From a checkpoint of a small transformer trained on Wikipedia.
Training: a variant of SOAP for these matrices, 861M tokens.
Each number is 128 + 32 x the weight over its row's rms, rounded and kept within 0 to 255. Layers, rows and columns count from 0. The size above them is the row's rms in percent of the matrix's.

# layer 9 MLP up, 1728x320, rms 0.183, rows 232-245, columns 0-79
size [ 98 100 104  94  92 103  98  89 106 100 107  98  95  94]
[[129 135  94 126 102  80 102  71 134 130 154  81 123 133 153 155 113 137 142 145 135 135 167 129  52 183 110  93 157 103 142 131 122  84 149 142 121 194  85 102 132 137 105 190  63  82 104 203 141 153 106  86 177 139 153  90 133 154 176 165  93  89 121 107 100 144 121 138  94 161 105 111 102 139 154 108 123  99 170 145]
 [135 123 114 139  98 133 153 152 167 162 124 115 136 125 132 140 124  99 148  92 137  82 132  78 150 126 135  84 138 109  99  94 116 111 102 118  68 130  79 160 127 164 141 118  90  97  98 122 186 116 109 103  99  83 190 121 149 102 128 123 135 103 140  76 179  61  89 185 113  82 120 115 145 111 102 117 171  91 153 110]
 [174 126 129 129 122  87 178 111 109 166 129  90  92 120 121 155 132 162 131 129 117  83 131 155 134 108 145  75 148 128  54  98 102 137 159 162  87  95 171 158 111 107 129  93 129  62 156 109  53 124 116 122 184 130 132 128 163 145 139 112 110 179 134 107 152 160 110 101 124 156  75  98  96 194 159 197 127 129 145 121]
 [170 126 133 129 178 122 192 135 111 167 138 112 107 162 141 125 187  90 106 158 112 155 182 124 152 130 173 125 140 134 176 132 105 156 193 135 108 132 115 131 152 128 111 102 130 178  97 117 123  92 109 107  87 117 140 185  56  99 112  98 184 166  56 158 137 148  98  86 180 178  93 121  89 135 105 153 112 150 108  68]
 [137 148 110 159 167 102  60 163 154  84 138 123 141  91 135 202 153 147 141  98 104 170 166 169 129 135 121 119 152 140 189  63 151 170 172 146 140  91 153  95 140  90 119  59 103 170 116 155 143  97  83  93 140 140  87 107 147  74 133  94 101 112 140 133 146 185 170 135  27 177 173 147 144  73 147 120 135 136 158 142]
 [ 82 117 114 149 137  76 118 157 108  75 145 226 114 149 130 173 189 146 117 115 136  99 143 168 137  71 142 129 122 118 132 160 135 151 137 100 145  87 124 136 136 130 140 110 161 136 130  71 162 100 130 116 126 115 120 146 136  93 140 169 109  94 153 135 131 122  72 111 128 161  88 180 147 116 169 203 103 102 144 107]
 [137 110  77 144 133  94 246 121 173  89  95 123  89 126  85 173 154 211 207 120  81 112 121 141  92  81 138 180 147 142  97 163  87 128 148 163 154  80 142 155 159 140 211 110 177  83 157 145 107  90 101 125  90 139 147 128 119 149 107  93 114 145  93 158 132 123 131  65 175 122 134 134 115 127  66 139 143 171 135 124]
 [147  95 172 175 121 129 119 137 161 105 193 134 157 128 119 160 114 142 118 165 125 135 163  96 132 128 146  90 111 151 163  88 167 120 148 196 196 126 149 115 151 127 124 198 190 162 110 142 116 168 165 132 116 104 135 127 189 102 120 121 144 112 100 141 130 147 136 107  83 120  65  96 127 137  99 160  81  88 126 147]
 [133 162 133 123  91 137 179 168  88 197 111 123 158 124 146 149 149 139  66 120 159  95  83 188 156 164 178 132 158 106 149  70 111  87 153 137 110 100  57 146 128  76  99 141 172 170 108 203  78 117 105  92 138 140  91 108  89 143 137 175 140 166 208 131 161 197  89 124 132 117  87 160  91 184 135 102  77 111 127 140]
 [167  58 177 129  80 157 160 155 130 154 187 122  82 112 117 136  97 147 119 101  95 177 168  91 156  82 115 162  94  89 138  99 141 118 137  80  93 121 148 155 160 134 106 123 128 125 122 138 123  97 144 140 139 110 147 128 147 117 170 123 171 121 112  87 114 163 104 112  90 144 147 124 117 120  59 126 149 158 106 135]
 [101 153 111 127 142 120 138 160  93 122  95 156 153 140 163 153  97 194 111 133  93 125 121 128 100 154 134 104 141 133  57 150 149  70 141 165 133 178 102 101 138  83  88 111 105  67 107  96  98 112 183 154  97 157 174 126 148 129 169 198  90 120 132 158 100 103 125  91 143 114 127  66 140 161 120 131 148 118 149  69]
 [141 156 141 102  95 115 105  92 191 112 129 104 101 204  74 131 113 152  81 159 130 142 122 133 139  61 137 124 113 129 104  57 131 124  92 155 167 119 142 112 147 149 121 140  59 165 106 101 145 138  72 122 130  62 162  85 168 147 159  97 153  77 136 176 145 103 122 112 110 128 168  96 134 132 109 101 187 154  98 137]
 [154 129  98 101  77  99 106 151 142 105 105 104 101 156 126 109  89 116 140 119 106 159 155 128 176 119 145 125 121 126  84 147  98 138  75 175 119 191 113 158 230 149  66 162 110 129 162 134  68 130 128  76 140  88  96 113 133 126 123 122 105 144 113 113 220 148 115 200 128 163 144 143 143  98 115 134 119 169 129 105]
 [112 129 118 102 117 164 102  73 109 148 103  80  97  80 139  97 135  55  71 121 109 170 204  98 138 127 177 158 125 124 153 134  92  92 113 137 148 105 149  96 103  86 178 182 169 189 104 127 151 196 175 147 129  89 140 151 103 164 140 155 103 104 100 135  92 147 154  68 165  68 192 101 160 116 124 100  98 102 124  94]]
# layer 9 MLP down (transposed), 1728x320, rms 0.167, rows 232-244, columns 0-79
size [ 96  99 102  91  95 106  96  90 102 100 101  98 100]
[[133  95 102 145 136 154 145 149 123 109  65 137 121 118 107  92 104 138 113  98 123 145 151 136 198 142 121 122 176  96 167 127  75 123 104 110  92  83 114 124 127 138 115  75 162 133  93 131  76 110 190 156 157  84 121 104 158 123 146 103 192 142 152 103 119 108  96  94 103 123 147  75 101 120 151  84  64 160  98  81]
 [162 142 128 123 108 160 125 113  57 146  67 174 118 104 129 140 119 141 108 193 111  90 127 118 154 150 102 111  77 165 118 134 163  66 107 145 128 137 133 115  81 109 142 129 118 119 120 135 119 108  72 113 186 129 159  84 140  97 129 149  90 124 126  91 147 163 152  85 158 134 145 152  97 178  97 161 104  88 163  77]
 [ 89 118 162 170 156  83 173 146 142 154 113 153 122  88 141 167 131 127 117 185 189 120  78 169 101 140 120 128 115 134  67  69  94 183 172 107 119 119 128 132  80 170  85 174 155 156 151  87 142 129 158  84 128 135  61 103 184 120  90 130 146 172 101  81 127 114 138  96 164 100 154 121 166 192 102 110  62 155 140 135]
 [132 178  76 140  99 155 152  44 125 129  59  99  73  91 143 163 145 105 118 157 159 120 114 154 141  86  72 110 199  99 163 141 115 135 142 163 111  91 110 128 156 110 151 131 100 102 148 148 101 144 154 128 114 155 114 168 100 140  96 152 159 160  91  51 160 113 144 120 136 140 100 175 145  73 131 179  38 153  98 155]
 [157 122 146 145  99 146  77 150 103 137 129 149 178 162 119  90 134 122 104 101 111 205  66 118 104  86  65  98 163  80  88  65 147 135 119 132 120 142 132 134 136 185 154  87 129 106 109 163  66 119 125 150 108 134 118 176 127 138 158 135 111 183 142 145 117 137 124 110 120 125 147 104 134 164 120 148 106 108 103 110]
 [162 181 139  89 140 189 110 140 127 122 142 216 168 147 116  87  86 168 158 127 121 104 182 113  98 134 116 135 106 108  24 129 141 147 119 112 188 181 147  50 163 108 122 114 151 154 145 125 120 120  73 177 100 133 156  81 144 133  41  98 136 143 141 121 143 133  76 116 112 102  82 147 121 152 116  82  90 129 153 129]
 [ 95 139 139 146 167 120 113 123  69  66 140  85 177 143 135 156  89  91 108 153  79 189 132 135 142  95 198 115 150 159 115 152 152 148 155 120 124 130 146 141 121  95 119  98 174  96 140 128 124 171 134 136 167 120 147 145 121  92 148  94 162  71 126 191 103 122 100 132 143 160  91 138 158 125  22  87 203 127 161  89]
 [117 144 146 129 125 120 149  95 103 112 131 101 145 115 102 136  94 118  90 122 136 132 137  71 129 138 108 159 130 153  80 159 116 125 124  85 156 127  92 138 118 105 196 170 135 125 110 178 219 108 112  82 144 168 104 215 179 159  97  93 124 110  98 129 123 157 138 122 148  87 117 120 107 152 152 158 124 165 116 146]
 [ 89 121 106 179 167 200  95 130 176 187  86 130 167  98 125 113  80 175 180 104 102 164 149 167 157 166  81 152 129 126 124 156 112 152 169 109 119 108 144 143 100 106 165 107 153 168  99 138 105 146 131 131  99 150 113 154 167 156 134 133 152 121 121  80 122 131 138 142 153 153 101 101  82 206 177 108 162  94 158 111]
 [207 117 136 125 181 120  86  95  98 115  91 156  89  94 132 124  88 146 102 145 130 114  87 150 117  75 146 114  98 119 112 111 140 115 156 108 164  95 155 168  50  97 136 108  97 132 200 177 234 128 117 148 125 106  94  99 140  95 142 110 148 168 105 138 131 157 122 192 178 145 108 158 149 136 111 108  82 128 110 122]
 [ 83 134 125 107 149 165 175 173 107 142 156 109 155 174 148 169 147 167 114 150 106 180 169 122 118 112 170 167 130 119 109  58 113 118 129 152 143 160 118  16 153 135  53 152 185 143  94 108 134 113 120 122 156 195 150 133 157 209 190 130 133  94 133 216 124  54 112 135 147 124 203 161 137 138 140 144  92 176 142  96]
 [197 109 151 145 128 127 131 162 110 109 139 119 128 109 132 149 105 120 155 169 157 182 131 149 164 146 119 125 139 172 154  58 139 118 107  93  92 173 130 120 135 111 148 101 181 150 127 109 123 135 136 148 116  53 120 133 108 117 127 125 151 155 120  86 151 154 109 134 127 109 156 137 134 145 156 125 147 150 121 114]
 [145 108 135 160  96 102 151 177 185 105 146 191 107 139 164  99  95 134 131 105 113 140 116 115  83 176 167 126  93 121 127 118 145 130 171  51 150 102 104 142 182 159  90 157 172 113 179 151  93 190 116 120 111 129 175  82 128  89 160  89  95 135  98 164 131 121 138 151 160 102  98  94 117 146 101 118 179 141 126 123]]
# layer 9 MLP gate, 1728x320, rms 0.185, rows 233-245, columns 0-79
size [101 102  95  93  99 101  91 101  99 102 100  95  92]
[[104 145 171 135 104 166 151 173 163 159  96 113 112  96 149 164  82 167 161 133 145 146 121 159 120 104 152 152 111  72 148 156 138 143 163 133 159 100  72 101  91 122 178 108  77  70  96 121 159 155 156 159  93  71  56 156 129 141  56  79 147 125  99  88 132 148 126 157 164  98 220 116  92 168 133 179 118 134 171 124]
 [ 84 151  89 115 122  91 143  66 129  83 163  93 149  97 170 108 147 108 129 187 136 162 134 142  84  92  66 201  66 101 120  79  91 108  65  99 127  42 103 156 145 138 104 154 138 147 150 120 131  98 171 157  64 112 183 160 172 138  98 187 138 133 176 181 167 104 124 191 136 127 117 159 183 155 141 146 125 151 119 145]
 [150 139 110 154 100 168 157 108 114  99 196 145 159 170 131 146 129 114  93 122 180 120 127 180 139 106 128 122 132  94 124 160  82 133 158 135 114 107  84 118 142 145 115 108 133  92  89  99 158  88 173 128  81 126  84 164  61 154 114 143 118 135 119 171 138  95 160 100 144 166  78 125 112 128 197 160 140 182 117 151]
 [135 112 161 119 118 120 139 109 117  98 119 154 150 126 174 120 154 155  80 181  85  97  81 140 217 160  66 178 102 145 112 129 123 108 175  76 140 111 164  85 198 149 129 134 137 139 125 115 140 122 113 142 133 158 181 120 140 198  84 139  94 135 109  78 130  83  89 147 141 113 112  89 150 138 122 140 144 106 117 181]
 [136 133  95  85  70 131 160 145 116 108 144 175 127 133 149  98  94  90  91 126 155  90 117 218 165 152  96 122 102  95 127 147 147  80 129 130 166 142  90  97 153 133 135 133  75  81 119 115 138  94 124 150 110 171 133 131 151 108 172 103 156 113 106 136 146 123 163 146 142  69  88 165 118 152 133 175 107 140 157  90]
 [121  65 145 116 148 142 115  97 155 201 143 119 103 146 143 117 153 113 143 138 127 112 140 140 140 209 136  77 131 144 187  88 154 122 144 146 121 183 116  72 108 128 160 134 126 128 111 105 108 126 148 157 155  89 157 111 135 131 121 134 153 171  56  83 129 118 100 121 115 105 111 133 127  80 155 124 147 162  91 142]
 [165 160  93 137  71 187 113 105 118 124 109 142 119 133 104  83 135 108  67 181 137  82 152 171 113 104 161 175 113 153  62 142 152 100 135 125 144 118  83  92 140 115 136 145 220 101 117  52 164 137 149  72 187 109 130 143 123 118 145 140 122  59 143 132 125 165  96 166  99 102 144 136  85 151 134 155  86 187  73 152]
 [157 130 143 191 128 128 132 169 155 187  90 127 160 118 161 202  95 156  98 145 159 121 123 146 131 140 118 100 158 133  81 140 100 128 138 141 129 150 163  97  81 121 111 107 168 152  84 129 116 109  66 157 107 103 153 126  91 109  94  80 141 104 146  82 154 162 107  98 118 131 104 188 134 141 144 128 105  87 138 167]
 [158  93  92 164  89  91 104 122 121 176 117 168  90 188 116 105 146  87 135 103  97 137 110 140 165 103 101  85 154 130  66 111 140 156 147  96 171 128 129 117 110 116 151 133 179  77  92 131 121 160 140 161 122 120  83 142 236 156 153 116  82  76 160 143 142  95 170 198 174  82 128 117 153  96 117  96 113 127 112 130]
 [ 89  97 138 113  80 121 132 137 106 156  96 148  56 134 104 116  73  92 102  80 173  57  96 163 126 125 136 137  98  89 145 179  99  87 104 131 137 174 134 118 160  87 136  96  76 145 145 133  64 178  85 103 125 134 105 149 134 162  71  51 134 165 183 130 129 177 126 134 117 114 179 139  98 116 159 131 121 117 105 143]
 [ 89 102 119 123 188 155 112 137  72 128 117 141 135 124 180  72  65 167 158 159  95 170  31 163  99 192 101 133 106  58 156 154 139 117 100  81 115 140  78 131 165 115 126 122 150 139 110 111 164 141 165 147 132 149 123 134 132 171  63 132 130 103 116  49  88  60 147 170 119 121  93 175 172 151 145 128  96 113 135 116]
 [109 110  74 128 190 153 132 152 153 135 154 125 151 152  81 154 116 139 116 103 139 167 153 203 124  88 123 140 100 135 103 105 141 102 139  96 108 156 129 104  51 105 127 117  92 183  78 125 143 129 135 118 108 149 155 105 130 135  69  66  97 115 185 143 125 155 223 147 112 101 109 160 119 139 235  62  80 153 125 124]
 [ 57  94 101 113 169  85 146 152 117 113 163 158 156 156 109 116 109 160 121 170  74 160 163 147  61  79 179 122 112 134 171 185 146 139 180 159 141 132  93  94  56 129 122 167 128 139 153 100 135 141  93 139 110 192 153 157 113 131 102  96 166 154 114 141  96 157 108 131  64 100 101 159 124 101 117 185  85 169 143 149]]